config = dict(
    num_hidden_layers=12,
    num_key_value_heads=2,
    bias='all',
    init='normal',
    init_std_o=0.0,
    init_std_down=0.0,
    beta1=0.9,
    batch_tokens=16384,
    doc_mask=True,
    max_steps=5078,
)
Each number is 500 + 40 x the weight over its row's rms, rounded and kept within 0 to 999. Layers, rows and columns count from 0. Numbers have three digits each. The size before them is the row's rms in percent of the matrix's.

# layer 5 MLP up, 256x64, rms 0.215, rows 105-255, columns 0-63
088:398509464486380528504507489458492538523517527463467500548484523515454478491540563508595417491513527471487414460437523511524525486447499480482515509548420455542504501508456493492535515506555514
091:411490471523489465536530563496488515492470470513517522527489561481415458492477472499411499466500536508403482482508478455517491492565461381519486475476465542423445478469522545479514448526499543
103:415502562498506503464458524445512496509494468504474520493465538482467449542485446547505457560509472499503506453489513488469423520476501515522456473557455523530368450567585483456556447529476511
098:442432451471486502428447533460510467499491472491543471458512541475507466577471542596432446552564487475472483482492491489469493530522484492538505568561498483473451439466508564452570473512457470
080:463443469455511580451533510476508521484518526511493456472455558429442520547493552559468498484504444502470416452489533520472499409499457469496541448504438530520496455565458532509463489584468486
108:542443461476447530484580467555545446522452522441433472504470503519409466482536470520501549534537537504470460542543515564507521523513540478455544523551444443453495479476540546555537446464480525
087:512547436473515561496542518486477531497456420561494449482524529446455411587504473473486482552535514572465428495532516461546459531475444488436469495528504468517518461488445470454464476522564499
111:453447531443482495481485505476498490564446497483455484537385536491452551464450511506498470437479509489418442453523491551499475527469451428557498543531465504463505446533512417472504458555478486
099:492504555461464477519498480488490472516490499493458480541422501507454543506518451556567494540562539545448458571501492554518437543569458476464431458504482453536445487551548478491487391516469530
093:524430492490494477456549486559610438519434461465528480480456538508549446516566425516502549524515464508457503466505518485505500468513489488430502539513472463500523472523556609511573474477543488
107:524506505455443550498584495512516484515419536463460519541428462485421522526540525459546467428531501436492469471446541563497505468478481447461523460534467459509506497505492530445499512584586490
094:469506484476526520472506524557545442509458512469427534577503529448460402505446440503581486485497563560485527510548581488508471442446534473511518532508555527509463490474470467476421521506542472
103:467518444482495481467536477556460505508465434476467491506508528519465451588454460451558450468517524483514528550473490456503485538556518415416521480516492516448449422460498427419487490515524546
102:490519474515438477476484500511483474551391442495514416464465498504501488504471478530576475477593448482461493516505507502506504595498450544561453512554465534525431452532513485470553557483448509
092:427542545459477484465536489480497517493518535449505482536497476424506471577503523561487506561520503460460475548444515472534543497512467542487507580495594603495510448508521516504474477604546503
088:522521485509448509398541516504550500523490480414434548516482468510528449503464475539446584492520520473506500501556485449468466526437469474443496580554495539468515487509565505545518452557434455
091:490413485481468582481527590460561493542465540425469451490466520452517444571506433418556507531541531530466404523505524512469498504493483509478479475539485520465498474532469537480519493543521546
089:526496492504499582404495501507487441471470469416441488427482578450443528474401479509537511498549526482509494562520526519541437488496525444500490516527461418489546509497475499453514492543475451
104:431512516497449592491511505461554490555440476527424489588453503484450503480522540539548514469514521488507464469438560545445506454496535489536486439594483515446508495471495515524564440504535501
086:501501486551440534437489501451526487456525587519529462489454505460513492482485479570551474575531423423433523501487590511540506505516481422560542525513514531499444507520509553550468493526501448
087:517504503490436496502515474456477511474452480481536467520481496452525518469488486598493401552494460509496486468411490530553551599517525413468541494508533603503458511494512489541528441515466466
096:541497519483477524511633596487468477519470447500447484493539504486450482501536507528550514526551525513373486525476470512540552582497562487547504491497456505467514517468521505559541484522492551
095:509567526531449503516532514556521482541438466519524435524475531449505419554540525511474534538476479505462490459381503478468492451557438533546471449510550539499507496560518528523461483582546515
107:490498521490463511529538559509512468476486468475497448537464472523472421475549443525515458560528401552512511474500535456574514524559511503508486574553463535411483455481499433446468501502568551
097:492464506464475537484537512538492495496481533518549506494521499489481478470465499591514531461525517539467431481454474524600520570513460454452489408482482436447452433464529534455534514554405475
089:489403605447528541546507512490488446505467452519433500470538477504488511515491464530537510496555498470408465484476542532459489519535533470540460473479485443429413474459518563446479520517485461
101:408502574461491550525521478567515493487477548474520527586434528484482456565548422470496496500535522511463493548479505499532544433529500498458477485561509558479515432452514415453453476494501523
091:529447475492510548487482522458520450481525441452536471572477487495478501548496503564505517514538533550435508532576468528468398530475421485536525540542551519510457441486516479436500490567420531
122:471513506496454461515545511553539461578386467465443477536496473468446518494476409434489470481489481479417508454479495446552449541506449488536474492554497509493463438484527508458486527573467510
102:412523514510499516513549483558522496506420470498457507623487462471430497507488483477526451436477511534469465454444549480511416512451510495493496460468505487514504467497457512481442413587508502
094:466488646525428503540540477524542431521526507528505493512482517482491464554503480483548475553472465531445498492482555468542555535521528531505516509521539522425485418433537545460513436516500531
098:461548593428504512458514538530586489478463487430472504535501534461488518520530425526549443540503518502501510527475480407490510596517504480513497424548477514476449408461510491495509457508524490
088:460516483535460512515445501450498495539477467437522416479515520460525455563518489503501470507505504427477480462515472446499499490545474541542524587460512528508427398517554501465550464510403563
096:495525549423514444511528504532488476485476531448491463456546479434411453544493538473546436508527472485445424448536489446579502451480520515515481444511453472482492450516508439504487458552572532
090:486429563489499482506513548406461517508530577426492470483459503501530459561464484548546487521605528525491494510431573493502482464502552501456519510478530465466429503518469485446513456567453492
094:548416494442461591484535506474550454497510509491502490494542564515470401456474493485495572489540529576452446480512549503448513489478569471494460581519516519429500449466466502524505502523530467
105:505505514467411477521575502500581472529483543427467491494477524444462509547523525503525445470527492463454449486508524495539522565520436507556537540494505482423473493452590538484532459549468577
099:428424554511492580463528544487503504477497515516474428493437498447486541553571520553484482507512481504562494522489558483492459443514478483516563506486531619510480441541520470460551439533495486
092:476483470492437467575538475484526451474439452477510467453422457480476507540475437540472497520518550481403529534498489408493518494493533455502510512522500453482421560491489487522542470494450601
106:448454468549517478478446490515523505544485462476544445509430504457455426563427497513467509508535577568452522507435515449525514473458556500537495560507528544524434465489526513485567491560492560
096:516477434494416530479487517474473506518495484535462453591469503467520422478550476516488413459494481524456469474442518418472541529525545512501522511513458452473463491445503506465482445508552615
104:581466486461453524453523560494530429487489475479510480491521478464491368540514438516545537548529504496497471533451425475489517498485489439491489532499516458468482486472534471414403557476505496
106:502463523478494498413581473505520544513538523500472460577487553465448510601558516482566485465561478474501436503419599507516497470515563454532489511511493464454554477482496499534525463500471486
105:487484550418497532429575522492504543478458477480502467597463562495481467526532455543535445524488412446465460546439551502468442496519459531504498504529492536480475471514511492524474530508477396
095:513435471495532562484549473509502504502404451459411468502462456490447466554549476493506555455525465486501465490544520483512478519540563447555548482496467523423472538516566549560512498506557556
107:454486626474496467463544472473523502553491424450525469504443485492479524474426472569478488467532518514483401564513505457528485563507472434558548507516515482476503551500520431522520466516498536
101:521437485444468485490491480552629458594455463493464465526474474501489422498529531472548481465471480483520480534458524532460509540525536452541523506517561423445505494450528464478523446497550540
113:531496555507477458458536536435512457526473493428463519492466528477449465501474446500479427542533518498438445533487567539553426564509498491517540514576454469514448434466503441534533437548490513
106:541517549436425515479538571563558439526482450481428499556485519403515500509523493445522531472492549517486511519453542517439438566527454504501528512471472497459423512473542505497460473513560485
119:506504510420442437524520537517541469518500471491510455521524513473472482533534439434491505471576486493485444533469521508557450562513540461569571558506552475468497468452494452510493402514544575
105:482470500506442512543568545451511538489481581462439483528490517470486496530582457497520532463498516541537442483416502451558486422469477475512539497469539549423531522558504487424483481574500522
108:510444541480494521436538522548487478531530525471535465516447525482441501544501492452429572530558544536470535485443484466507522454439530420515530556542519473477474516490429519487501438587544564
113:528468512522504451476490475550569458547460478452475420588484563474537496485525417477487582506533471545402460505439472530460516534562437521485520537511481508474475437508485518455527485503500531
100:430440480550474477504498526461500427526516551495483473536480509429532428578527475541453478517529556544513468497454465431550463510475480439515506522540503517473435442466565485502472439585498521
096:538515558552531467428507478585560455465454496470541484540520541498492480478489514524475473518547528496418515565505551476452537521562495489488557488580476494469472477421494520556561461516458571
094:495508518521430563462520514516523498482455528520514454487492587476542454544577505520551440591509479436518487528479546430450542501476475519528441463509444524446443447538512468455555490485546465
101:461547547485498501451512485501491446462504513423413519478450453479393527555452509521520459484577459568484465526528483465543453539471514425516508470459431511477479484500545450462474525504552535
085:439463545444457557542506566453514499500516534517498415526510502444490493493412469472482503534537483552410516565510520484474498488433527518511424507484440490567465501490497484494479523580583518
117:566476523511518515462510581508533466556444496526421465564478470443488461525516552523537560475544548398469425509414496436479468539518522506509504497521473556438459505482481535456501496494512470
111:444501506498507452455566495465589424588494512453512497476470511487511539545508453524536482500586495497498499612475505478469517486504493477502587504572493521515490438422551508510445454518483494
109:509452497435496555452584531534499482521447496491468428540446582500446518463446427482556516513495427523485499502487524525479448496495476510498495482546460515507406478614503510497454516504539464
097:525545463505458515520511460461463488462487541508437476469472588459448467584440503473538402527542594570480466529483499519512484482449474516471471480558568499525498518573524444476470502511517506
084:523530499502510512467517476528508537515474528547492465547393568492432463496558500530494512467504496512407521504496529518559431499526549456502483546522499511490532528574596510478574493579438542
104:484435537482467469495580550500528476571464464409501461546501483496493439602481490466426494473491506476516497542485525521443494531555546459534572488498426484531492511492547468518502484545571449
094:494438547468438534475469489496533525461438515513484506529476484524531506500518478516544507524554514435515486524469476495519429505540524534572500508648536527504490487443523536397441426512496473
093:522486507483475491501481501443515455482506500451534425504513551467529525549458459516515496545538568489482421478512446419577523529535455487571479515521495453452428467428571453520534470522481573
109:511509517499436507492469536567523372484438446474469477541481527477488468503544437539569531446486459581506435460427510479552480501513459510474511507529512517527481421536466505456514468522442508
103:555487524447475461402551557516548493555475513411421528467454518461488470489433514523469487541514516465501440423543522506464532533515467510510578475514453509440534502491460495516528479557526442
098:458498500441468513511477533495495428503425540479489454467485540390511460507525507478490484482543472521463441472526476482556530435499530481492483411512541438478515463433566420465502448496562461
111:496435517448473467469544533537588465593451449422436512567504480482492487528533523570505483488523506455472420509432512504498472575525531505472543472488466509493472500443550464460546482454525495
087:433538480506500534385465530507509479535458542459489499499461625483489555529520521487555469448479566500513499527505468449487518582497435552529461553517497479485419477538524493494512482530529456
099:480441545455482527494505448492546443502466573445502521473471485479430449509556549529593499542513459544391447479507470537511475433530504426548541482512494511496517487473541529507498505538563543
116:517501555412418474431559496551549467483462505467488482517465545500515565477475516532522591432507470526472469456484506465494511534523497421519451459523463508503509420487545483489534408499507452
092:423493495492442440433504481499537542518477527441517453518517608505442474512541530452487467552509544442477561524483506472457495462517519514528536534523484517482473485479537535474611502539445585
090:418488565502510474545472447463581526546498530443538483520445571483380534541470527523480478457522537471490492549466468538508457554493428457509513591496492522521499485496446532502458486528494494
122:481482489519509532442545453560568438423484510486499493502507530486518471550504436498552491508554436490423489544500471410502445501485415459511517531549521540475453507450599456465472474514504493
091:532503511501521474521490560502546450543465482550424529587539606485546483518534500529459526513527507446476441502421495501481454509485498527491427601542506435466477454486516570470526492526514500
098:363484518473513506499503493488539504556472465455473426563460473482468474496519424511563505438533557496485521528440474477526518465492476479470519586505475521551498522459592502453520481492437472
099:450541485487513549469514545524569488525471465459528507513440522508488494527544480428589444536500520546517477520487434462541481448516459439468538570566471466470430518433553496537522469536499430
087:606500475470522505540503509514532477496512520484441421583487518496467457515521532462532514564493528499500421475455590482513472524524569524472525468514410528427531547520431489486481465556512494
109:495466489511474468503476533456516433521465474493498458491516481448513465565547457528498489478533525520505482470493422442549466488502431482501440493532495497415458428438585503479552441570514595
105:400485580541515497539514574445504492517510516499509495538445532488493455512503455561532549535538507592496470511422488451529477488502498509512482476468445498531398461579478434491532509527546518
095:419511521587481496455558555520529463523490498506520540519444504468471477524568462549482454563490555474483441553398546479575504453531471465492508456528495492481457491503538509435511426513489463
097:437552505552486523506464567587523487466529567464500470513460557439443480535507497515539522496567477512498487474485498474503527579613490474537563500451503604472484509530485469547509484498491458
121:526448492449430550529587492474509464447427484497437435580461501463503456467467481509506512464522460458510529453469482469470462549533533471591529477503517459471500519542504558481533459505534585
109:566530484458456512538475525542546438576459450483448430561514499476440520491539469527558443523544477464464503541475538514444485485554550479553500554558477513504458465481524467471549441574517510
085:515496463480466486458521501556524534533545416502392401502488545447487438534494547544469525517514499487476513491492486511465524473528500550575514613551536537506486515471514557555515486556476535
096:450487454449414520501478490502538548516503467502518480494462589449470508495451501481544384555526503491484536535398478471518481510515519477486489473501584471487449518508495498529602425494508498
107:438469495489511580505554576481479456595418517496426467514516550436466449511472507537478501481498441496489445513469575551509575530534482485499536551504458529448498567486500490522473479547477489
088:492542486470516588440541459468517519488486561498541490467485577454513524491507463448519473509525536438506474572466443468541523627417447524455559498514515494511456493501509476485488508552439519
093:472442497470549504447527546537464468534530427497476484627534515515524457568510544558518439516530502515445399550476524456464494530502552534487474532515519565477496446456485510546511471532509490
094:435499463588511568435497511583559439536515478480503492515400530447445489527467472519452501522496513563487495506511485495491440492458482477534539556560532528566444445501527538469511470529478545
097:521415516421516533477537481565511511555478516504478472515501586456462470578447489502440533439491525490506488539527453581486499492477449515485480522584492536437444506446492552515477495564552501
087:547443550461510462416495525465566436504475515390450499481471494510499448472509417471534528425490518541519464556473510514473464520521512470489579551479457526496476514499543447466576534492516474
091:546525432450435526522543513536517476477511434519508450464485504472498539498559501521475525549556460564451485542501573508528416523548558457526543552519608475498465517472533492491456452452520470
110:461482505383459482446520514515513457514482456509433565487449516482417533471425489503518474533497462524463455537490529463511513572541534487463501424526411473493489421501523505468476527544455521
084:527524557426481631464528507551513462541494455556492471534517457448555527465471503513562451507495488486440417559484564535472506565506490531501534510520481572456501466498514547500474472520490461
097:451512531473482561488545592592531439451464513432478494513488514519532445524504474411548441484529492542470467437486514445542472543496512449488544509547492447500511466532547448527535457514535546
104:420508543554536480508503536529523499555492496520506492518412501425427459518464446513547508535525537564472507556442503509579431481475581499512538513542452521564472510474560462500549450509503513
096:523507453436421487462487465537474472518448565501553567512437591508463493478524465534589508482510437490479460507487592486526562458468486458485527569534459506489495473555517511509527488506481431
086:465492534546516494485494506514512514491538539525515523514445503465492480599531523598450495548583529483490492472481486509540531512449511483430564552581483471493397453491487502459503404539516534
112:436452437521526494471523521544555431489478501449505534482476500469423449499491512467566458558539465524485446500454504488528470462556396382495477516516459541488479467513508482472456536541471472
097:481503527478494450481554552493543501581468478476491442571460478484506497529557510493460447604512499446449499530503533457415503546507503421564540526481578556488523496516491527545478446497476449
094:467430507510468478555515536423508497546530567496500463485449512506487491548474468456513589494589525557504494465431473462533552453533560441482498539499530516456482516484595514454552460514467532
100:469464517506526508486509490533517464523497430499493480564426511471409467517431477465467503538493499607481512497432510524517473457405546448546517514526494568564435468461456509524487461537548492
087:531477506481491491513511491475530477555442466551466381512532504456508498485512466518562412491492442528464445566478503485500513427427511508458480478511449461478507462438474567593444484523522510
099:464424513437498479530496400549529515561474537487429460559535475485490444547516512476512488449519486531461476545474506467531439558558502534474507495506521538553459509492561586477473511533577546
098:539517472464501494479485591533502493529495450490544473522396511426454571501579514507570518524520498456501504527446500403463535516494497483528489531462449422467497490437491423464521499524469471
124:443541509498525504457490536498560436533458467471470498566481514479454500523437470532599463502543570486488397470468493462464492522502487492479547522576522564502489497429559526438509440491489465
099:510442487454510570543514472482491458466510449509495412526490502484501395509532480493464480483562432500463524498442543508548449459495483498494476490533431562446482430494496470452433419501515562
083:506493485471494582455465527425481469560494535459506485495492558489491481501501512497454476570498499525492474398516517472591476505512514441499500462490402528533537470524517494538484521600579566
088:463567516477516569508512440484528474476490580463538514499488430464440481508456458445503483472633561506491454535494506498485514476441427477549515433534465564496478480469521477493438472513510485
105:543403533487464464456605451479517497483428485505469474492472509483488512508476488472504412470515486468486474520482579448571457495448489439496481468550545539455519506429449492464442538491532458
102:501448487427465442509517475549504438491433518416449524600452523511503490533465526489469420472554480528531451515476573451494498463494507466516533455519499490422523456409460483479512508526514480
100:418514535451438472490520493528526496491530529496499496522477481412437405517444512425553484464544536461503500487529434487494490464492424508484493579458504569469469487470493440434497485536528438
101:455508529496424476470520506464538470526486568455510523524527525413529548521492492487521540447578575447493403478450500497476576479525487566552525556501494543447494503459531508536478498514566450
096:502494487478481528473593463465508551533438482527437506499473614447446506489497545555491457468567470482485456442451510542518525516576559492506534506566493535468506489545505522533516485591509544
104:437490472508511517528525538476539508529490507512534474575463478509452503507478462510480389552556540454465487501456504458490531495559521486556552477506483485472460478531557475421418410534456575
111:480468525489484510444548527514447489521477515488448482551451517431444478527462541532580493471519439505459442544518535553486447587520484451543545492516523456447532489478536513489591512560508580
092:461480433430554518529486513485478506481459516461477393556489519468511484568463501448520549535493500485477474474467575497475591483515431527485552545583449490482501514420489477542498526539531540
085:501412488444482488437507542549482461459490457519552466509514529456491471479492457458464483467526442519543486413467556415507485473503493547465484488554502493448471419526507582469423449524488466
088:538476543509526547509593535498531472551441471479427461459486477503493485522492510529516522515537476547478455552532501421554442524521522381537532567536508501431466528538550436481499530489479533
104:496485453483454483448536496472484471493450424472506402487498556479428469521452475489458481503538494451439519495500490454512461481475477527469464526603473560414449522462524537449544523547451462
109:504452501425461477450560564501568485527447489477436504550508536489513491446476532535514505458496474440501486499442538424510435532589539528483515521516430449509486524522540530471553462499588532
092:438468497450500509504509466509556485537453469522453509405505471481494444540495504472493503457593512434498430506480599489564512511550525517567539440508445426470464538529537497507530494522536546
102:478523508494449515471540513431547465542452493496395408585508455416408540504528516448507538464544433479484503443472534492525487495515497490526543494479502588473501522478463507502474538534493482
104:507477510484540535438552518612537471534530480475522477593476540481407464510487498508483495503546572542437477542488473519468560487491528471525589481491477479506480475513447492510438426504566518
107:477487483419479461484542541548535423528447464522497457484512608457477492495520536454489504458538456472480428513498526445509507540585540424492516491504438501466443446496527497470568484527549467
098:489453529532451512498456433526589419466465506467525495473439459476501466469496517506458537472526520517502470508480551439515417522564549421551525522501507542505485485526533479470527484505623450
113:526500514481443538453466495494524446555417485489438488512457464487508495519600469470440470552552447521485458517523559472518505515550471517539480558511410528413473521440496519530515511480575528
089:481418599476419546513538501468518444493477500464478437512437492484483463531450408443510494481465534529497378485528510481469460500485461522492453469484515496549445483469471522496496460564485505
104:463509536491495507410514462446545472542453430488462481497498516454481457465507477482532426432496444483475530468469510409510450492495425409504495488495525573458486428455493454534473490532498448
108:499539513492442460541574519533502438540429401505438454580507523494501489506539468491510470463488534456472500494455574494520472542476531459484485551495544500465503460471490503422405474508466428
100:422446456546554553434483483568537435508501501532519504512484491404500464554489430522506487528586500525517478490461537498506475480492520513539533551489449561438500458455483520440478479529562436
088:419428542597468542525479498452587515514486491520532494505503528507496509561477484521516519483547442473497466425468530440468557551460497493512574559480523468479522502458569528533450462536529444
097:444426454471498447467522521444499485526432515427474457476518555457530439481434518540458508463559472464489531464494513423500455459536538574518503513508464485410473477486543522500543434550475502
098:439456480477519554484481524549504479567476453484529374467462556513463488527444520488495510540552494518461499502510560495492445452515534538551554535528484511551409467471532559439516444499452496
098:456473455494523423522516503525515437501483532480537514522449444490498437505510471448528488589581446579449498526543504502533513513542436476528526522539497568522439455517587471446483507534521446
096:503518509519482557501494578526521446516443441504506400526491521479429478520426433504467470513504507490447450475546432488448463479490489510516487531537476533497384480542528583521470477554472485
101:420494561441531481502532533505523491504456527424430496528501494506510406527476485496491458483499445578391481520541561544488510446533499473470496565512473517465491457564533491583527507495466495
095:552512527498529467539570485547564472489491537425503437524451465474486518486507451442482489502538538470424526550528458508454453517603558550461482493540467452430482495512545485421489457515475514
083:522557487470481467430543526567550438485490472551506469483537538499544492490514518457474473483528571422486460492521472547439529554472435462456509572583491478522425504562555511452505451494488485
107:474547545532518490475494526505526493527499471531551446459429558453471498539534479575499473554539452499436524558511515508560487574522505502535475483599477523529438489490564483557579448493499561
113:510464553534461459449502437526559474457398490440486511537483559449475465512531480497577489471554501538414512537511468430547439458497465514556550475523454448485435544499508508513509492531491521
100:523397510481538541462536459485510512535460482439448463474524500503431455582503472544535488487516489506501407488520557483487455511590492458542527433518535475489400486513531469510555454474510506
097:505487539468471482545494531449465487574492470483493439447455482489533543555523512483524560552617527567442490517495443487534555555530456446490468516507498482519462467513554457483565431541483546
088:480514449483436439464467484469470505454469464432487553513413498464486512538518511440514532426527476479497429554480573447547514530448385447489491505455488559505527479509493516495454535488456484
102:509463543508527528483508501569498479521488499490491451502451563471448465512529506571479435504483430545505489476468588439486413508524505524476557535562511518489440444464520501470436411552436497
098:497469522571465541444540523490509413486549525472448511489477536448468502538549550524427520500558505520506477470483499496489465475498471537475604519544488494446456431468415547493503453556518428
091:497484534468543522421461561493532525528469478467467482575457497504537540508498479467528496403567524458510496470480505503537425543463422474538513511558495534454493574471496413573490490495537447
090:542493505424523529507516544517514529510487487512469378490467468453485511513500496510491427473613464523458495562542603550447508480535464426521551540498500484539510496546485521450473469506470461